Part of a small language model's weights.
Size: width 128, 4 heads of 32, MLP 512 squared ReLU, vocabulary 32000, 10.3M parameters.
Architecture: rotary positions, untied embeddings, normalized queries and keys, some layers without attention.
Training: a variant of Muon for these matrices, 348M tokens, 11906 steps.
Each number is 128 + 24 x the weight over its row's rms, rounded and kept within 0 to 255. Layers, rows and columns count from 0. Numbers have three digits each. The size before them is the row's rms in percent of the matrix's.

# down: layer 7 MLP down (transposed), 512x128, rms 0.26, rows 304-350, columns 64-127
# up: layer 7 MLP up, 512x128, rms 0.249, rows 305-350, columns 64-127
down304 088:124116156126149141098134150119119132134135143168077131145128126175179112133130109116099102130188116141145101119120104123094156140129164170120102157169089086120115171097143190152135122150115094
up305 103:083116112107134112121137133134122121118128121137134147097137059125129148112145163178169100102136127130134127140138073129107106189133114131134106112159126098123122131162134174116139127150146147
down305 096:101108130159162137138110162093119166130141116146158111108132144155123119111171154103150120128119110101121096116110074119173096162138096104128112137144131109121167120123114135103105136130150121
up306 121:121095129153148137137141120108178098106068118166097128112110115153161111117125142136059070112104159175135112159102141152097117116157133117112108148118124138152155135133129135163138120144123131
down306 117:151120105140160152131142125164123128108097119139098123121140138151178141141117141142150109148063122109113128138125089143130106142095136155083176141154147082159187133123137097139113146108156090
up307 127:148141126164101143144161146125125135116157164139119107134125076118126124133109132149075165093105154173140095109128138137150134076187109110127109121131163122145161073130117103147116160158126117
down307 118:138085126125105146141130142131105156122156109095131160144180088095139131130146128136117130080108118153115087111163117148151154114098131104120114147162118131129122110113122114131104120172136143
up308 110:118116134115110113136092137121158150158148120107137171074149084100092105084123153111105126125152177162132130137073113096133098080147109141114089114083163133133148144182121122130165149130092108
down308 113:148108132169109090129159153133150114142128123102115076102148183113136173118158129151141128145133140143114102136121166130178080142121117118153062159091111134087115097119100094155144132135113142
up309 120:136078148084133086109137120148118116115104132093160094112122105116132154137151115115105140112131095137107103144070160167112090097141147158163148077142117171152144104113111097130117140152111179
down309 114:068160119165106164139132110148150154132130128094102149139125138121141102148119152125118159121181123130142164093155151113143141129116107164144137126167110121162126114163128158162110099130142148
up310 085:142115155152169138159123102095088105120131141126097124130138139112076147114147095164132133110117137101102135153091125135175102131117139172145111105128153130130176107098124099130118187126129142
down310 081:160099143120162138138109093095114118165128135102145153109137131129128138096120147133111120122089157070095148152145097166155128118082195099121142141196138135169138115126115119127131119140097106
up311 086:137130158093126160128107138106117087155090142090149126151149126085129174122150100126121128087099163101117092123186098133140139107124141168101090111127123122097155128162126167152109160110125121
down311 104:111115096170118120137122105127147168101133100178111146122114149137156109113103128152146142177110097134115169166104154157118109175133096151150095180126148115149102108121113107160153109108121157
up312 076:126119141127100155124096119111110108152128175108088097120114105141152161149110158125122184123124123138130146086112093144154115086129143085142127119117125119125138124181155114082129104111117164
down312 080:103103143163137166127154126147101139141144121151137140099108128071118067116133101108129090184099082146085145126151121103120112104176098096149138141142141114139124146152110075108154113118123104
up313 075:122127152129172158141155182141095131118129131098112149124152099162112098140135143143129119173125128178085127154150103112150123183130144138132116160147123131111129143162148147129130124127148152
down313 088:121117144122108110157123132113124120140165153121135150118126085088088125140146163116131151136145103144110178095178129120106103117144107134113106151118165188127146110120099081091108180132120142
up314 108:124127135117161164124138108111163124127124142088133149085102141128106122125162136165108098147102113151118116112138108123077136146112092164100148102124137098112112142139124154158096144113145146
down314 099:130136110131148075082194128159152095120103129102126090166164131132172145131141145114116133122130123120150100110178145125150145122111101157104101094105080139126118141090110141114115146122123140
up315 105:123120140143133106117156112170164166116119099158132149133105110124134110127148149092173098111180093107142151142098086141114120116170106132098093137101189143124131120115129082086159170124105088
down315 100:193074130146154146111115097174129182134130142128150167166162119146114118139152141135163096183122136096156115133103105136157114104143151093148127099132124152118116108142130161089130156121164098
up316 093:131163148157133112064119155102165131139136169109103155136169169149114129152147148169089087141136131163130110139127107115134139147129116180113100131160135103165172113137164121155144158078116130
down316 096:137179064093124143120093135090110134100106120130135106135174158166143171116133121133111094109128148120097150138131132086140147175122116147165113130138155156147186100137132121169124161103130110
up317 089:154138068121133109135137090109163133135136100138130117140108132081138101138157129123131163099107136126167150090127131118108101107141145137138138134118150163099101118134188112127122165106177119
down317 089:128131136149118153106118141131109151061161110121128166109120113111167131139120118129135118138143152125162124096100162124175164129141118100122096122097122128116121158146124158139136103129154140
up318 085:126124113119105160115119121166119138138127155123141160110120124150084083133145149086084136167163127137107147173101140143141103099150132115130123101100155141123139121149117101163138121127117169
down318 102:163162130088172136143146151072133108153149109144125094159124135102128128160111112136154134083126158115122119133142104133124156122111109151122081141108138100097104156139151156135128114130129065
up319 111:160139163112126147109103145099136131136129144140133088083143169141141115158136174094125161082108133133147105149141117139131107121157145105137128179106128118136177159124087155095149155128097077
down319 108:152146138109122151150122124108086101149148129099125153107161125141120096134140135085111139128102121106120115131159107120084127097122136120139151071152165130157157133106118174097128135119117089
up320 117:099103118140155126158126136168130129141147121107107121167100149116142089133166143096100134133090132152120119136111091159122139095138119147120157079122116132100097134168096126165103174125125146
down320 108:148117119123069120115136140149154128133102168132148131124133108133140122148169146106117152121119121141162104146159132099103133132172133140148122092133125143128090091124088121092138134111143117
up321 126:121117127172097137140128133150122137144074134141131132113108106114150125149130125122104134119126114101126176144107115106146149109122120172150091160138131141124122121150155127130144127118138122
down321 108:114120092118100102128101140109084135144123134134104141150148145134108135145127172116127175122144157127123138087116138104159162135106171123175083081150071120200113120117125122124116131122158140
up322 098:150125104143107163141082119102218119170156129102126142132115160138079130132138158125111105165108077104122137112115141142135140124152110121172116105140128139149151105147161129158111178136110132
down322 087:125113134134113148148144112129109119114124160165084119102101134110133121142132094150156117078147121094200145104093136151129120166145114137096162171107112152099131180125128126157150128126093153
up323 062:135135137129131141110163113119108133122108125118099129132150093150171120105097127171132177132114176187099112109112123122137141132098109117134116141071140115165122114091127095122158113147131152
down323 079:154099158114108133126137128141130102130181108136127140133100089090101111106142121124100095126106083178142159142124107171114100134138132152115081119132131155161137115156130077144131190117109134
up324 068:144121133098086161107146151134119119096132159110083134093101077156130145093134135148107119170161100139127151129109119108125112148132099155146134087148126169120126121124102128126152127104122113
down324 076:142107087106092139140121134144167118152128140142099141131146116155125162124167175116103082112120139143111134115135145111125095152095102163129134081107103162118152110146094114138182105137126122
up325 078:078130123120112133139098128148136156140114143113136155136141084173152074127116161104097078116120136124090135132138079095106119065116114132156080112127172159127093123150120142143136157178119130
down325 085:149111108134140099116169130082146113162082116117160123135111143097148143175126120084091177095109133172141122138124163144118131160153126153137081099098118143142139077114101109112110121111118151
up326 089:141184154164154198138090151169182111111158109149156145132082132123152100128135104172117115138101118127117112134157132114087135105103118146135125143125117082163119154146153090123184141150121110
down326 077:168121102097098128166156121113145110130103155138115094121114086137098140138167076139125145075108124156151139111107117150125092170165102130084187114106081143126134092165158121123162126123116105
up327 098:141113142137156113128109161167110145094140086122120167092111113145121108108137128148146123146147104169105114144137121095119170105144143116109144097131165140158147095160120108098131117131100154
down327 109:085103143115119151127121108155078142096098124139132124107140145114142125176123108095146153103131134133157108134122146125116100122152130146123132184094127123162133122109094149128120133151150153
up328 111:160139133132112137115123131065122110127160115109125118120147140124097156110152140169115132105122108080129121144129093134117120105121119122143128113149125108086149126170129154111135148072109094
down328 086:145137144149162133130177147094112117148157149149140149117151136137114163118151139147148123156132123089163133143130063122120127123125160099102108118157127098086158102175151137105113148137137113
up329 091:167123098087112126158130107112105123160109133143158160109129082104139187158121135110106136141079131154124105127133161168173126117127131109127177157122156169095136111163113153108150126129090153
down329 091:110134165093127121126112117198133136126151151184121133108123153137129098128135177128118165128139084126112148125113157131155131141113139132105148116141127125107122118071117139112128137122128096
up330 102:088181090141094096152126125141148122080098141164135138121093097106125162129099116128127124134089112168107140170125135099112101128089086138122164100147140154146120133120161150123137137110111138
down330 104:165097126119099169135103104169064128092106137164129151142144131149122124139124144143147099142066097162146091107152112126156109110083136124131152123113164141133145125123121108102126166116122154
up331 092:087108147132111164162144154110152104105103145103145127178103115181145114157130125136116109107144122105120106121159127135079080104161111169129102137119135130073170089165123166137111132134093142
down331 093:166177113132134101123118092172110117140123145179127139079111116105165091112146106125136123144118119115112126070138161125160148133138105097138158122082119100175097155123112151166105116121135115
up332 113:118104137114106145137125162111131112136131146129106151146109123130138139113150117143123102141154143094081116165104105134116098133157076151113142122162130085133087183149140161147096142084070111
down332 108:091091136129140126070145176099177113105122155126131081118107132100207172136116113150087133104145104159139100146081144091165086140150132106137124130133128114118113076137134166115130119149145128
up333 101:152136152093120118116083152135134073150127159106132133130120136124121178087099130122139145113162110144104129142128138145164137097147156162173094120142156145082088139160147154165146151140154135
down333 095:151102117124123160104106106126140173146121123116082119186158148164201166126089092152097167101096182128113089140141153102132124129135153114133116100142079128084102131120115159124118116139163116
up334 110:126106122084082165076149143087117152134120062139148120109113107116121158158122161195134134144127090123101134135107126115148091119149119159147151142135143142137107124113152108159117158127135090
down334 103:067184116079133100131132113142162146106136124149153180105125126116145112120124097144097132121177138116127128073144162137154139122107131177130130092111113113152149141103124140133106113158074131
up335 132:144115106091182091077156160134130133112141132144135100119102131089130112126134149135166155090149116165121128159135122134097099133110116124193158126113132181122137092107147111154143170102108135
down335 128:114107111152178111124171162150130137106130160138160113141173135135120125145144154117147164132165111135137083136172120135089098111091129111161131134126149158099131121109096159105143136103124140
up336 106:134168140119091155147133153134147096157140121110151136133110120138091129121153160184124082129124135181121096136115163136122121117185097122090144090148124118101107125159109087143105152101139138
down336 110:092151130112123153138122154103112115111158112129125107086087158140144132144094135157084142109129131133135168096099168140177131165131121096139159149153142124122124131141148151098123153124154124
up337 102:119111163163169110151124099102143125109115141133160106123118152138115113133106122111118114086050136116124127146142128119105120149133078136108188151136113125177175117128135144085154131140113160
down337 097:079095121154146119170106101121113078128142131146123125157117127111117124140152096130068110123136088126120058149145113111154118128157132155141151136172105119157133124111143173174159147129133163
up338 109:110102132113164132107132105131127130096077172095111088126063119133139179105138131131118115159066129121116138127144156137142136094111129119165136109143133118129140085107133096161123148103124097
down338 141:161112132157171090150112121145193130143131068117131101135139142149136137123090107145184101135144137090172137114110166133149123078120104125110154096126126115111074117100144180131112091107124076
up339 070:118102140122149114142118111177151169145162178125185095110127113150153125136168088093141124116138109100125109087097130169115120112147153133190124109123175120157128145126113086122157099124138171
down339 083:122116137123088152103124150122114117142122114137135125108112128105140148112128138203099137159121174206132135141141084128159110148093118162116089163133092157140140119116117111138119172102123109
up340 108:135113138120126090120121174098183133108123122172085122111126097128120113145137092170127140078105128159131107152133124138114139114092114121108116112148139150138144116130145134092175174150081153
down340 090:131144146115138113092145162151174132096117162168095114124134160160140118136153098196110086153099156099106110165166128120111158123134167136125158124143164130143151099129110146126124134119141150
up341 114:136159113156120176129132140108132125104119096126175125159134140156100093126145128097094117084128139087108139136143131110115101135151135114161069119117135090129141104137126112174096201079098096
down341 097:137136098085171146148102112151165156089108141145110119104128094116097127142113061107125159130158116100102131134115116157170118129106091115114200147141129124083109148135159192150136075119115137
up342 090:100129118135125124146135168110145119138147118142121153162143072119081169086144131119112154147087122127139180192148116143116169114144163161134127130123167079112125176089114115141146144118128128
down342 097:100135161102165114125141114112142118097155123168125172180166120074141100104148145130151072157075115119140171135160109151127168134120129148134174129180119110088125171132149145146164108111126107
up343 098:113131137171122123139115148120149101140161118142149124110119133143077142128099165160162171151078117140141121126124090093144143093138126102143134142108146094138120154121089124126145146158139133
down343 098:180113163100185137113134115214126129148125099163159105123117143170110128138132137140154107166081106135104164160150095111157133115151150103115118105126158139124097118142142083125135143112107120
up344 085:110142108073198086164159102091152112168154109130144149116129106134101131137162140148132134075123113131133132155158120153114087145199122147104159105172144134136137140125100112110162147124143134
down344 097:096139115136118121151139130120100163133108137107071116114109117136152112100148127141151095119129131161130170152099125134102131123103088120108079148062190156160149161107097144121142159133127152
up345 105:140148131125111165125155149154139119170108131148080091125124122091138116116080111127130147147118146139135139091129148123137082083126118080110130112128184171147099106162164090135119181111147144
down345 088:150116136148103120136154105163099159109134098133124132118177151099162168151065107146115138134155144124139151110112123139099142155155158118148099156134125166154143111148148130144099139093152116
up346 086:112154141161135141134146146127082153153080119118158112161139091156143128105114113107130117125102140184115129116112111098119147133154157141102124117115108155111115126122172135103135163157121133
down346 086:134138157153120165100119131123083123147113142138139122094144129157112085140123157109126115140106160172089112106163073110072116106129169101113106086140151146140119136116149117116118146151124141
up347 085:144131135087094152150150108113115143118181112176105117104139133149163144074118094120106067119088096123121124160113107132121089101139126107114137126149136091162133148090129146131105143142118147
down347 080:139134143108145181119173136104155113106129158161137121130089104143155149125145133131091135120128121107129161119143106162111109108102099097174162103127121073121157103137102094105153183154127132
up348 079:138129162122141110154131131119124116139142158154170112182152142119179079086166103078127167122087140174150138123138116137103143097087135103108130169152138145126164103099136131121103147127142134
down348 078:129107144106153135150123146162110117150149166138148103108111147142144119144149132124154126095112122141127135105141127120079124124150144117111127149120181095107155048074135160134093136165109131
up349 104:132150146099140142116113096118106111117152155063122132136170110118114163130141135159160139139131091095161103104181130175087082117173173137147126126107150179150130124114114108102116112137140125
down349 096:130167147146134114141136131127148102128088117095122138169130104126127101141148108149122117162132082089132129146148143148113112137126146131148113122074131149122117113100106117092120148159183146
up350 126:136065130094136156116096116152126130112124126133133118120129133146157158115136177116126140087145108125160137156157107172111104140110163097123128132096162115143142093115080110179109137150136126
down350 113:135147106107149152132107140181060148125119142166081163151117099106097101105114133092153133092135077090121131163133124091120158141105141122169148156117139079169106166106140168136139068177119139